config.yaml
num_hidden_layers: 16
hidden_size: 256
num_attention_heads: 4
num_key_value_heads: 1
head_dim: 64
intermediate_size: 1024
vocab_size: 26449
hidden_act: "gelu"
norm: "layernorm"
norm_place: "pre"
norm_eps: 1e-06
positions: "rope"
rope_theta: 100000.0
rope_fraction: 1.0
qk_norm: false
attn_scale: 0.125
bias: "none"
tie_word_embeddings: true
parallel_block: true
init: "normal"
init_std_qkv: 0.037
init_std_o: 0.0
init_std_up: 0.037
init_std_down: 0.0
optimizer: "adam_atan2"
learning_rate: 0.00108
beta1: 0.9
beta2: 0.95
weight_decay: 0.28
lr_head: 0.00865
max_grad_norm: 2.0
warmup_steps: 491
schedule: "wsd"
decay_fraction: 0.819
decay_shape: "pow"
final_lr_fraction: 0.0
batch_tokens: 65536
max_seq_len: 384
doc_mask: true
train_tokens: 280100000
max_steps: 4274
dataset: "wikipedia_en"
Each number is 128 + 24 x the weight over the matrix's rms, rounded and kept within 0 to 255. Layers, rows and columns count from 0. Numbers have three digits each.

# up: layer 4 MLP up, 1024x256, rms 0.0563, rows 832-1011, columns 192-223
# down: layer 4 MLP down (transposed), 1024x256, rms 0.041, rows 832-1011, columns 192-223
up832:104144164131108123083128123097105090129146142128133122132110201103124155131108140140113072134123
down832:140064083105136157164155173123183153127103124109070166104155052135148142142110129116099192144084
up833:117114136124081150103135098104166100144129103137151131108118149103146133079177151102136118099117
down833:123131125117123137125119149158107138092092102106121106111160131132142144181082144133078147158119
up834:130160128077099121097135183188091160120126055164117136140120116128148133112121143118145124118117
down834:125111137105150142141148147125154165110084113117146109122133128110137075111125102125152132132129
up835:134139104109119141122137137124161113122127105117132118094130114125110122110145168138113101090133
down835:142093158104148129132140098133111131156128133111074122138145129075106137152083089190137126151170
up836:116169095169122112148149100129123141153101134148126100133153162116149150081160119134122144148156
down836:185101121136122131090164153145168113122117144067079105151120084138137113118123113151111169164091
up837:132125095110088156114092164129115133118133087146151105128111129132111143164098136121098100113143
down837:108100127141131108179140113130139114150098131117123138094154119123162159151127103157141162134109
up838:150157131103094138169163156146108159101180119126132151152123115116114118107110114122120107163122
down838:097098110182164117093127087134154127150130154143115131162124168123163162124145114161147126118142
up839:100135093115168145141151133140127124140134091189116161119136132161144179168074148135132072128143
down839:156181130170113128110067169096118094088095075173184146159174137116081079139156150158142158118085
up840:117168129143121128124133149126113149120130135143082127133129124127167112148104112127146138125118
down840:140112117121111115134110146132144066148144103151135134110115132132089151116163148122102152147101
up841:134132084140132171142145099145101110158170124154135155127151150105092138094114162145129069153144
down841:168099113164128088137139166123085165110099090082122085135097117146149129119133098132125112119078
up842:122145098148147094152120119145151154117119101114124114137130139146069145133125100143122093093121
down842:125093112130109163108137148121104122139128137125119091166133103107189135151128170106085133161120
up843:089114091090136146131120152181130127152125128154139108135112163147153131139160145161142161119109
down843:159157134118135093123106122079144138166134140115124105122117119109117098123151144114102112144161
up844:100136102100128113124143188159092085164144141124094131151103114176163179112127148099155130097136
down844:124114112142128132090141119118189113114137106134110119097108148101135112126122145151113149120136
up845:127156093066086139190127156128152090093119066167118145072138158108142113069119130120132132114141
down845:155034136101183112070103124101144181124119159101102156115144115090120127164115152176126140155115
up846:184119091122116157135160123133122114182163136158101100136123108084154146113132140108100130119153
down846:149076168106159138129153124129154156081124131114122164154117107104143137154095143106134124130098
up847:118135100156141114118137157177164069123129138143127135099147107134127088127122122171167146132138
down847:095116096153121143158082088134155146094103135132097142129132140096147136147169138187115095159128
up848:156134126143133169053180101128141126154125100125126156119089177129132151128145099112133135145112
down848:107108141105128125149079098139111146127120132135135122133115137141164131169093153144134172138136
up849:118101150137144147150173144122122092193127122126096134094099150096125146135146152134123160159103
down849:108140137120136145121089121108115128128114151129131125164159124145154126150063121114145152124128
up850:161148133143130155166114141102155139174130131121134139122091129091113145122097133150122157127113
down850:144142110107134108096128089150114121115141116112118137158139110136130091184174126131136150083101
up851:131133090114142126110149164126114135154141083163075170125125155115135141138084178130169171150150
down851:158126137115116123106120094149170127095133082102182123084110117146099100139135099165069094104101
up852:142138115160139131128101104158086155185143129140129153146126142144108141141150109125137096112149
down852:111112156084137158147096125139177160066118129084143140145144115135137131150130115114111122153151
up853:147121157095088166154113155172142107131164110159144104127128132096146152134104140160111118120138
down853:138126147137147096122122131127139138172144129137124129125129145110134133142122111170038173122092
up854:141187122119052136141144106106126084130205123143137102121137099099085100167103135149159162105146
down854:108056114090157088121112174135141158112065121111136166133131133093095126114128154153116144142091
up855:125118086121098118113130125126126086126171094142169124139123172102103144146110176163156170123132
down855:133138082200120122091139104105114072167127117124163122112125104110137177153132127135146147092150
up856:175179110129087138144154166153130093128192158166138108134141135103146112135144160161114078116122
down856:098161098115088114124119118129165160089111127126073133182099161107168110149124110148162107127115
up857:098127139149140111116123150138162083176127160113119123137137133102129130125118124120187104151120
down857:171118082143121164117111119137108170119108111113109096191148082069150135154149166191094117142112
up858:134140094108118145104114110111145160161141114115132170109121151094141096143093162113128151136126
down858:132129145131170108141129156133088112133141111148117104163098125155090100153123137147122126143106
up859:124140111123122112095181105149137122115118095088060116134122122117142171127115114135175163101139
down859:126128127127092132134131137153128155084085132117168126095149137144109128140124130143116097151112
up860:108156118141093170086144136124120136111146104129144144151156143128106149111045144139177109113166
down860:138125131106145087135132147132135098151133108158133138110112152127135118151111098115102124141148
up861:106188107100125164130104136117139151131140109132138104133130129114058149154120129145103161140138
down861:147136158129116121152130147135160137114158115123120139144153118127143114154142128101149157115162
up862:100142084124112110101142119134091159120177086107102099093123135155101098158117145119148094101124
down862:105110095095167102155120157144077070117084139130147115117093095140147096151166096167110143140112
up863:149124144152136128095138162133157094160124141127120166120101095118129146085110118119131078178130
down863:107157106099117145131116107106095132132163086130148132139185152121112124176134163154121153064078
up864:168116084095103139146148120190176114142111181127116110080177114120127104122101131140133116087106
down864:089143149135141125089105142128103167112136123155140140107092125115120133098173107144142143173123
up865:103118123126106133109107167113150095144173104146111110138136167098137191138090115145190121133137
down865:106121170126151149099141105111095162107092138145108173128127116109152128114120123134088145138133
up866:106143108153120125134103120119118152158153116165100141116161097093128128133146139127138093129117
down866:158113112103101100167170125158135164145179097154116112134101124157152153137134127165097121120094
up867:118166138154112112111164095111088102176139112135116159124151159122079135103158145158167105162138
down867:107067141105124124098134110103131144112132170129160125177135096153122131100136106119093075139120
up868:143127129097133141152175137164118103103155156133111147149116179127097166138117116141138163109106
down868:121132135161129091127077135144110149110148133133132128124145083121153130120153140105083100143101
up869:105163144106117142135143106127142124128171080130124121135119104141120130086145128125160116131127
down869:139159149147106126112077134102072098163099134129192094105163110126133163155109164099132133101128
up870:124093119140109143105116158139162127127150109125148127094131124104097117149144118114131119106136
down870:120123122100117108142101094128152084108112140111111126121128124156131146133107146131108113116117
up871:129151126163117141149149148141119130149115101128137174137120123112127112111102151114139126121088
down871:104099119108159095083122134104134133129158115148109106134144090153159124151134104101141105111160
up872:141131115135126147123150145101100124135185123142158107092153111129100132120074157136159132099097
down872:100111100112154097141167205158091104152111090116120161122097127092110153155108082172154089127101
up873:125126120116125173133169143113149106140105126168144123124101140104132107167123207108107117126143
down873:137129099114126150147157116172093110137127146107105153101139124117129181132145105162128123140192
up874:083146095124121097131113140158161132148126174163128135133158142110166103095124127141104157150131
down874:162111123142139111130142155132136116117126108106109167092116130125119115141165130143170101118117
up875:131161107132102119146136113097095125175143107123136127114151112100162138140144137168122129140151
down875:120112125120147152112115133106105129105140113127133138144134117119140092127113113086136136119120
up876:112127145165109100113122136162120123141159164150126124112135146137116114137149130130143090142138
down876:139133106134127144155145123141137141140107135105111166176099120141160142124124121158138161100140
up877:133149161179140129111126141126123129114118136141151137160169112150172124111135166148101125174117
down877:093094094147126108146129123143141142106139133115115135115110156120089122137131154107151123134099
up878:114123136121121158136129101118119103143154083134129095094125098164108123123159141135128128116115
down878:091102138146100101111093150142124172137112132133114134137155112094166101141105105103118111122146
up879:132147146112127127138106133127104124122153128125129113154129137109120107143105129150092120163129
down879:139148102109117172150130128124134136111083137130115139156117100110134121106158131131141115119113
up880:147161133123155103141143154115138138147103114153092125118140155153077181154111094177157108132118
down880:106107099151151095126110159089126133126117125114153132151082116153154067143125131163158117158131
up881:119142154132114128148152173156116117150167129117146154143097111126118112107140098137067059135143
down881:136116103135113180090115124118154134115113127119083090127132118138157110089112115144155145105111
up882:097150159116165102085149116115154145122155105142096118158118106106125121125157149157189086141127
down882:143152113143130147111116160116124121147139159141138116179104116126178151123109115150123146176124
up883:111175131156107203123119127108132163208128110130087147123128112142112166126153173103126130139114
down883:149092110106093191087171108197118134100126138126125146178131129125136119084147083121187137146159
up884:103108121096177170133156128124118119123117125152091144103123128110133118160184099135132131135143
down884:169177151107121106153090160126124077122171145083162119140127157144142128104128148119134154149178
up885:143127120143104195110161159172139161154173158155134152115134155145128140165117150112146147117092
down885:127133136136104185108111122103135142163132141098110136145159114113133141075133131106160117164125
up886:135148134147155120131169168126156118149138152155138122109152131079109130128145137143137100138125
down886:164105162099096177101120163089137150126161134070090124156142090148156183112145099129115126128121
up887:134138143115175084174154106133103104114115072121101124114092119194135150117182131105156111122140
down887:133140159147142161149082112162053166173131137138123110153137132104122084164102135147110145168124
up888:131136123128122174092128094103115094133171133125153111101108117118138132113071168161130123077109
down888:174112116137147140141114086094076125121141117139113127125122140111158151092089151148101151105144
up889:142171149141149130120130150154113119114144118150128109132182123103123187138170183142105145132146
down889:069126125147139116123126125086120137130156133146117117118120140107107172140105139133113126112103
up890:112156139119163168104131152136119131153138116156136142098136169137123156110086104180146089141137
down890:116106142123137137107153183113129105071138145144111113109113140134125099146135119129139132144115
up891:084139093120140153149098119127170118168151139144127159131118132130125133123124112173159129107143
down891:119094116124145156124093119076100133082157109154109158115145089152164079123146173164082132106154
up892:118095145132133131135080164145158118103169164120100155125194120137156159153142165181126169105133
down892:126137115174117140112123144119156174133114110141172063146109125123089133117143103134097122144154
up893:130132099110115122110101129088095119099151132136100098146123154146117118125117143145155160130162
down893:130087147147165085123142160132137098128117106102167164129105084133133121188147180146156150103112
up894:115112108087174101132160124116107149123187070179130137120122147168135133140128132132120139131081
down894:090066188169156145073125174137131169141120160105118156143121116107135111116127119164090162148134
up895:080129144111161115113179166146144140117093139123037130113168128085130100130099137131131114148160
down895:170112140097105106168128096139093086118165132111162174140110128116155123126151132143150116122148
up896:167132129141120125122114174137128125108100123156105096130135145090130175142093093119134137116144
down896:125120108098123079136138091154163092118139155103089156131132128134147156151111111163135124139146
up897:107151128116119140104151100114143113179094164140146147132136146115095128126123155168125134129130
down897:116111107104137091055134079136163093089151143119134137114142154124135106112142117138089121147090
up898:115164131133131113171134156174142114116145112092102125121122111135102164107123136158106148127100
down898:134109142128122139111121094102150163165105146177140120098151129130139121175118128107156112137129
up899:109183173103150144172123120121125138155126116131080099101142173147065159126128139122163136121110
down899:104068116133152106081108125113105117122180141102142116167108117114132135117126123133099164156141
up900:140164125153143142143124147152125109159133152106121120139133157122077131123092150147121148102144
down900:134106095135131146135174101117158142152133125127064146133093121116175104133131139130165151131121
up901:102145110140173134092104147108133156125136130135165150099140118134123158146100109108148131130175
down901:173128131127110153162130107138167129110148164138095128167135159109132115131124140165134127117120
up902:158140085155126157108125109146099056145107121160132114135166114119127158089188142130103126156143
down902:104128171128111116108157130143132146163129144112095180143126126154160167114141133141111116135139
up903:127123144154161157087113156119172106178172157130126121122157134111137148114143129113145131141124
down903:091123136110151117116116135103100178096072115125108137118115129132127096121133155126101170133155
up904:149134081144145160122087118143113158154133139107123132151109154106139154121142102137100143151147
down904:109129144142111092128173141122124136102115083162151135150167122133141127136101167133157114100141
up905:136128110164120121117164149147094126112142153127137115143116126100105138118141119121115140128114
down905:111094122132143098149109113114137131141108139122115104132125132107157154128106114108140115126111
up906:093162149101146114119108100110105153127139097106127172101128145116116088133080159116120129093141
down906:189138120118111128101139117143132081153114141152115112146126131122165123128123109122103126117137
up907:134110130136122112120126172132123127106101104146122103119110132128133139155089103146139107161131
down907:144153135120132129106140111101104106145158113115138136155136128088161129093186141159159161132087
up908:099128098164110135134127135168158124107138128125085136141186115134099143130162144157159151119168
down908:130084135123132134131084147147149090175144139120098085129150097112133123154146136151130091123130
up909:144139107112129128157170205163138112114096094154116158119155118126141123049112129164123151102138
down909:147114142122140102138111118099165144171133156106107127141133117131151133145123092132137102133098
up910:154151148152106172130128118166174108109149143212131147092142114171122162112127116115195123097165
down910:113177144148149142078128140128133117132096098098126143129132110104102142100130098142086208145135
up911:150131125144157143144166157164116144106092115113105101104128117140119128133090073165094140116142
down911:133107132099163158074119131105122135114093134140124154084143144114141132140131153121159129116132
up912:117117103081141098096141142166136103156073173131136089106147126146080125114118109124150171160120
down912:117126113096145168125132156113125104134161115115139159117125128108122144073114155152138105096127
up913:139113111089087128126125136131088142178183130122126118178123187134121165115125172144145101137132
down913:110136092136118156152137133143148102094150107128159170140123137135123098113168170105096148111092
up914:123156111129097138144139144109162109133151117127063127109141102123139171142143119151145112145189
down914:102092141104142111129101125143137108142100114119174131155098134117117099132120140163123154152125
up915:150115117130112139138120095097107077152131164159167124119146165093100118120094141131132127134115
down915:101099114107065159110132158194128088121116107161065132100093123134099141146171139159114148126091
up916:153127155115132136173086114151154133132119105133112100130161110120111137152132130140120091091124
down916:119124121142109187097142143123130141115171153147083201091113139147165084111108146128127194134112
up917:141095130112123134135092124122109103124101110173147136101164161139129127111117170132105108118101
down917:155132162126117132148146128150079138150127131119113148116096154133196161130107177139131145119120
up918:085132140123091105102132156148155111175189121162104129119096113133088147120115128175192099126128
down918:112153107110116129140121137113108116096137111083146121108155099139149133102140100150131131130102
up919:071119095107136136134132165137107074136130136169121166120125145104132108135105104088140163163130
down919:134121163148133100114160133165153153113155142161154137096180095127144184134110150174129146136097
up920:132111128087101157115140110126106090090187072165132132115101150125124142131154149135170134116124
down920:119100129133134180137128103163115188139069159105116107115127117151154136177131088095108105098144
up921:125123105149164127093146122158136101129107073140134122112144123133154145151129106162133113090137
down921:149102157098134152145081125086137128123167133138127120113108118108133116114108169105134139155089
up922:124166130114142179118109134143150134158106104079109106093178111125133130131116152162149142115112
down922:120111117142130117123107136129117123084163101120129170171094134165145149112126153114135140182137
up923:141156164144093116096151111122139083088118115143130135116140130129158138138113136104119121144144
down923:112092128121139115122117112111129149158135179089158128121101118136111117131138127128101112160115
up924:129101152102130133145135112156100139132114115144099156164105129176138111147107149138136115123164
down924:150114118138145144152116107119097128105116128149134163150108125107130158101110112187075105121129
up925:109159114153139182145107163105106163143127104139113076083144128142137126139092122129137101122121
down925:119126105154138091147117066144123159142144096134111143139157153103145110111129088156126134151137
up926:119131150062160112092142112099125151123098145160063099086115158128104100133110110140153152129153
down926:099113110173131126140139130150115124138149136118109119132128109128161192126137171111062103140096
up927:138177141149146116139133131117144163111112098124113170107119119110123155142089103115155115161130
down927:154119118153124164122107102159138177125142150116152131108141155130109118125125173125142086127103
up928:129108128113148109121164140127108099141163128174126156108131180135125114138112165155182135145126
down928:085108160148152149120140138177134103109133106129169099130145125164091137094141079161132140123096
up929:145115119097111142110160152148108171115139103146098155116144145132137129116130115139129132130108
down929:094092151140147121133083140114123139140097134100139096151078114141146158179098137126099143148157
up930:103146142172157112097110079130117082162132132130095125161130160151121144149171132121154126131126
down930:119107097137112150126123170100147141143091113155158091128127130141138128103114093138135193113131
up931:132100120128102116113148106137097074137141125166181135140112157083099144130119142098145154160117
down931:126106104143102156147201131177173100125114149076108141123158116099150173089163079144144138072139
up932:132137145090090143150103152126110131116111124114145074126122085123165137127158122152187129142128
down932:142128101139125126134126118151136133152179102155110148120111131139120123143075121113116130140136
up933:123161114114152116096141113164143112187156104148103150130138123130086111106087123121141094093182
down933:116120124122132136159123138132100150131109082109142127121125141127103128182123109182100130147081
up934:144102134132103160127095127114117156158114117149128137168116130085113117105149140145132137115086
down934:133112151117129113112153125157159157106108167073114110118124124156131105143126145116170113124121
up935:112089155143155131146145154180103121093132123105110129145108116132117119147106108112117165149109
down935:158140101128132142129130075135115134136085212122111139114138119132158158175134152109149080099130
up936:153086119132156150133137118116127122146159117091114085128123155137115129086148114118148101171133
down936:138139138134107140141147149173176122108168136194136171186137112132178166137115148170128149121145
up937:087121115121125096109121158121112128136107124122097098136156091080113109107139127171106072127145
down937:150132147122139154135137096160120123119138118111151133135097144142130092132169134131111172123094
up938:145136126134162145137148148093146100173102150122135129126127151103113104158124156159147123159130
down938:137149140124129148100095125155122119089131160129140152157165139155167118075088151148117129111097
up939:089148160142130112121139097153142114163104147138146126151124148084125129105148125144173133142127
down939:132156116128087126149109137164111124122137129125101109094140163142166148121109145147103127121093
up940:107117145107126139131101121133123144139124120146131110147134144130172168118138134130158091119135
down940:153145122157125106116151092139105116145128136130096123095133104145108072152102147131129172114143
up941:114134139118150097100121108159109107121128144114103122159119212135085143128114115125161108133136
down941:100150145149117153135129181103099115146130127128163142088126154117138097125137120120118148138122
up942:101107102146162089147167112135138112144141075137159133135113120078145103168163129123110149131115
down942:143146125132113158122110130120109104131111144107157146092111114141110106132134136128122108128106
up943:114153091136128122153129108169108106147128125121126141170180151146132178078157154153149128133117
down943:151135101127105183100119158096143171113122112146190153131132122142105106120147157110112113100114
up944:136159118111170119110095150130131120119153118099144160133126113174143147120145153172156148128104
down944:143123141113112157113130111146139145148174139145117098107179142100090114108095098139138100153125
up945:072175132138084146100128077122123132162133110105145129085107113136121105135144192137126120151115
down945:107128166120149099133115170133142154155142127128138114064125120114151149150125104106145088144134
up946:128113157136127156102102105145155051133147181122110136128140153120143134126132146213122144136111
down946:113180119129129099123155166144124130164124152105124156124131120145104145104097105101130115151138
up947:136131105078140131134159172137101128146143089133135180119227134144109153122150132154144155118132
down947:118137118153115143124140146128150136134118130135121101107075104135146096103087133142110118113117
up948:131163123137106117141107125145124147139133133175114157122162132162154118120083184102147105114126
down948:127119126116132110106141122108145118108152133079123144137145136117114078113157081163148144149118
up949:134099119131115090134135118123103090159133137111136171135140150134107119109129149142190114141117
down949:163138163140142195136081130174115157116138129089102131107110091120128153066103127134107152127145
up950:133121109127091159125189151146138147102124129099076175107129095078144125157152118117097136099106
down950:128138156130114117124105186172148090105118143117126113121137148163121137161155101167105140119108
up951:127131156108110155076160086141126153140142139133112124116156096124141121144124116160115142104166
down951:132115121102157172163106153124107088125132122167126152130080138137135168121120117160176118111097
up952:144131113083129135129114139176120118151147145152102098126125125093121141123122130140128141115104
down952:152181155179115136136105101146156121115092116155124112128120134153130136163133121094138128114107
up953:121127108139144117121123154105121133151127164166110147123132165088128162141152143131111072152090
down953:101144166103147139112139140145131158137139116117130142123164105104138117119109135147136137117155
up954:126148141094127162117132199149138168106167105168095162103109114158141116125133135134127140084112
down954:092104130114134118162130094112102141181121183092158132156137133099084125121135132111135113155187
up955:125121138146120137135152126133169128127115164137113136112128110105105138125150104126131134095158
down955:169153129130107116133150130122122080140130085126147118135103120146180122155119124131123138150101
up956:137093149134113119084114108153162084115146149131113105131116111145106119104081115193139125087134
down956:093128078105121133145135073113132118153101137120137124112132140112133089140129121171127088102106
up957:178124133112124129131122123173081119127131125155095160147125131122147116123094107158131084146137
down957:094162123090120158152161102085121141109128125161120135106108116133168096146154120114155123137112
up958:118119093169149095125140157091125124120133123134105124115126124163139164083159119120099080111115
down958:123156127092107110127154113163111102161133092092181125123127121099125110120086136129171118180142
up959:108122086087125146109169156117131122132122161126149111107132126161114135127146123108129057158135
down959:126143166156162085118099124078130096138122097132086118141127116117138151139106111159163158114132
up960:128102129113141144139106113111135136160108118126136143097139151110111117147107209133124101127119
down960:099090140154122109105118128127136154148175162113133151092140125120081128132095129121077095138097
up961:146090135100110140108162138147128111122135135095144176109096096107141119106074128158134106161152
down961:113159142181132083140110119105112124142121095142125130123175125172112162136155132096120135094140
up962:146141148127174143083114135107147123139118092193094128084127115120076117082134130133122106105141
down962:107118143127084127066134103164144118172155105119092176138109125145113154080097174153140164125117
up963:082186189117155116123149140116134133162159110148128179117160131135090148146135142146119095145147
down963:096137154163067142063105105093089126144106133120109134165154111117109152097115126110083163169122
up964:145123122096132113125144089137153149155171163139129095127155183132146126153142128127132123142124
down964:153138147149152150131127153115162133061091123121139129139121145159132139131130159135108109121128
up965:117110150108128154157087114177140102090155111136100114133129134130105165109113178134138173147129
down965:144113112119118128111153124118141138120130113122124147090119076109118104092105112126136122080138
up966:115177113092140141128144131138121138174139131153073171190146161107122110120146167133161083098129
down966:136117134123127108154136103126145140106124111169159100081126106133154146074135117106145156114110
up967:157138129103135132147143161147135084124151122151138078128155092127073168134104165173139140102155
down967:100095152135134136132121132115129145122126174110121125138106113149133104140126110125137129142136
up968:110140127134163094123160122144133134139135111178129140089141169106109139169126119107136078113136
down968:100112160116117118120095170118125067132097153138142080127135132129126179132113127105156138155126
up969:144113113100150109108123115188138112134127108191109163116126166166110162127100097110180125138116
down969:159132167160111158140137140102078116146144132101149128141141129096134098101145170131115131124139
up970:118107100133134122117093108137139066183118151090127117134079162154115145133118141148159127176157
down970:109153082128134160106147096083101106100146129130173129165131111040109136156080153182155133101084
up971:102129130159096106062139144115094132117132137126126124098129131138124153139123142142143142134157
down971:087155134118129132144129137137169103142118120112163120134160153165110121107116143132129126149144
up972:095157075109139111142124137162142147123152147153172104152153127123128126118143122141120106126150
down972:167124148129136180163150119122141094150149178157130118080126120121127158153072116123136114127128
up973:123138133161144106121119119153127136107161131161139128117179090124135174126105088179136103130139
down973:134081090094088116187168098126127096109142105116112145142119156111112108142159161124157142137118
up974:122151106114110119091149144140111127126135121137121156114121158152107103105114114116124113179150
down974:083140130145115153143100124140154145121121121146140113109118112138105138121109153149127166103123
up975:150111101156121092138113107113118122127167151172120170123099163118141117149077172140151137109169
down975:138136096121144172164127122141123114100140114122142127108139203132139123127117167098141124126074
up976:145121135100107129123133095126126149159119120129121167114155130090101140138121137173137095135137
down976:107096149133142118104153164152143159135114107162134094152105094149128139114143123110123157107123
up977:104174104105156158149128156122161156182103124177091115106154131071136111086087147180103168138149
down977:120082115111104099133158091155082102089119131156133133141083156154101142123153080118120177137138
up978:127116096160094174134115097138104139134142139131122131053121108110143103104115152138101145101137
down978:117130169135177131097143145116119106108118115117140131104135151099143182124112088127128155083130
up979:126120134088124079121129135115143133103120097124145100152141103091103148124120157169157117106095
down979:171110151128121134145116070125122138167137140116157134125122143107139103103161114100090112150140
up980:169145189127172136160141150137135161126129085102111151115132104117167165128127106153167141101099
down980:132126092117100126094152126126102077129136107130118116141172126104160125129110152132134177140073
up981:117135147158122108102156140128156155148132137152076142097139116132137144138121142160151135140152
down981:136147110139130150099131096118107140117155130107170132178148144114119135089145136136135133135107
up982:117149140113151163122135098140140155150135107122166184078114124160135139118108120137142107107103
down982:165103152140130087112153116119149095134113120130115148132156155082128084109140129132125124109075
up983:158100132128136126099103169148125093128136150144069073114128091169103134112092110171174135147142
down983:131135134153120125132158067102129154138109119106122185114134123148126103105112133112133118094121
up984:137115112100127136128151132142146138168140130178099126103145134125167144150103159131123117083119
down984:122132129142150103106125133136113108073100128139141138127119137140105150139139120179134120178127
up985:169116064145135114149090144135182118183109108128113115151124109093132111104093156144135081098143
down985:146090152173114133149137125155170141111127138161106127140137123149126118089114146127098106121128
up986:132137125107127131131098132142120145087148139121103112111143137119125098138094152126103110103092
down986:128127135177153135127159110109140143103125146119137182137142117135115129117094148113114139139108
up987:127148152120133116118113114139133086096129144132143102137153128131122121121114174156165092094101
down987:149104079115090168147134120116116149136109120127102126115125118154117153117176147149119134151112
up988:059158095132141160131099119141097139181132160165095132101117188171082132130094166108147110164143
down988:130129144179092116095112152105109124104076141084151135125133128118126125148091091097127125112110
up989:125125121121108134142136127137154123136184128170113128090141169109103127109137148140106110134068
down989:120135135136105138117115145099104177087086146097151119160094126164163122124113111118140147141163
up990:120114142164113143143158137170138109143105106116131158137104106143099164095092127160129106126181
down990:138143085076164109125128123107139132081153142156115087133079129107187095141143129149154139104089
up991:145147134108109154120135137098101153124147090141160106139184135135121170089116127121130134208114
down991:151092149165164116143119143138134118118116191130130127100097135107108108139149146102127159105173
up992:133167128131142133134126133150132138179138167083109143114110144114089145162102142164098090151123
down992:109116119133095137136109124115125118107075139148161113142114117136140124113086139108111155095169
up993:112161159150072130155143115121110110163142133113149142102138117100127129104122117132132114150104
down993:136132114100161152133115143130148120115123117157118146160104123149100134132112159082108118099146
up994:171152132157124151133110144161143127118147117130155131132114116164156155073088129130103157141107
down994:098122099138142101105153123134143107145126156150130170116129124068145101167165113142174147118118
up995:088135133077157145129116154170127122137113118137124152148135138100123124107088140124144117152180
down995:145065130156158140117146139133164159119092126125080103092104107107143165126135133172127180125106
up996:109196122160091127114171103123098148132152085185085098130106154137122158094143105105132143133155
down996:097177068165112140105206153110098146067104127125129093127117113142131139134119101115103151195108
up997:141118138160154122070131147146136078110134126110121123168128209110128166079120170131098131177109
down997:150138142116108160132122131081105157153121131116094155091135085097120134146115110171135120152152
up998:155160139118069144111179110113106130122195087153126137080145151131089123145163162122108123108055
down998:161117113146172122129085136160105151160114174068110115197129111129190126083084104162076144165149
up999:162120142128130165125129154118135139174111086130128171133147142112107105125133141125123117126142
down999:103117116159157109127136123158128158078133169095116118109169127113133161148098120110105153112125
up1000:080147129139095152130147135150126084087173122122150147128089172101127158114162105124172142171127
down1000:127149103097115158109081097140085125162084146124149148114161125140112158122126097113124095141154
up1001:118099154134189126096099129147092129093155125121090113156119153126129135124146182114138177145109
down1001:144129159120107109115155097134155120143108128129163147135109137131129130131142112136136097123144
up1002:119138132112141133140116168161136121164150138113098141134106138107121137170143109154135120110127
down1002:101122120143139115137110120093173156086083118148160130109149134131131160118116120112162128175130
up1003:115167129107087152110084139122111149133137158156127105083130130106143144163119177119117122110082
down1003:120122133131144129166150126097114124109115139147076148198116163097129184132133114176102112153148
up1004:109147079128114096136151157157118099109120139146123163120161131114107116144092140167112107124132
down1004:121164102132158114160136151114169120115086133159152129133112161169097139152155123114130119112113
up1005:112135146120136147103165151136152147133108127105122104104142117136117135158152145140202099156101
down1005:163133143132137140167105087134099160160165116127087155155155126102149154093107075148136148115159
up1006:113127129150150196150150153136093103101152105167125096107100125157123160136097104107120146137168
down1006:166102102141122141164149142130092082106128146108115153113120117109149142162081137125127143111167
up1007:115117110125119122138138143093100129089131110098096119131112116132099128107146132159149147108111
down1007:071116115110126132139119125116091129179092128114114117121120121105145132106170121106126121169141
up1008:096141113161144154135137167147085134133152107150095131147103126132091145139109177146138167138151
down1008:130121138135143138106103128147168117096127162120120146128144152151186123139166137165074144147128
up1009:106157117156129146139150156110115139135119100168108121073133114141082141121114128108126141122149
down1009:119081175117080133129082133128113144138135149138109154130153078113165155120151141109112093136122
up1010:148121111072141129147106125127109155167144122109083112113128151134093130145111149112145132110105
down1010:150143153131155135119141096120130132122146111073175170107129101129153082127131134119136172138117
up1011:127097120138161129109133147089138132112132126106086132091104151130110127101112128176171087194115
down1011:154163153102119092133117118179138110138155119169169098134150111125092121093169156113111142090171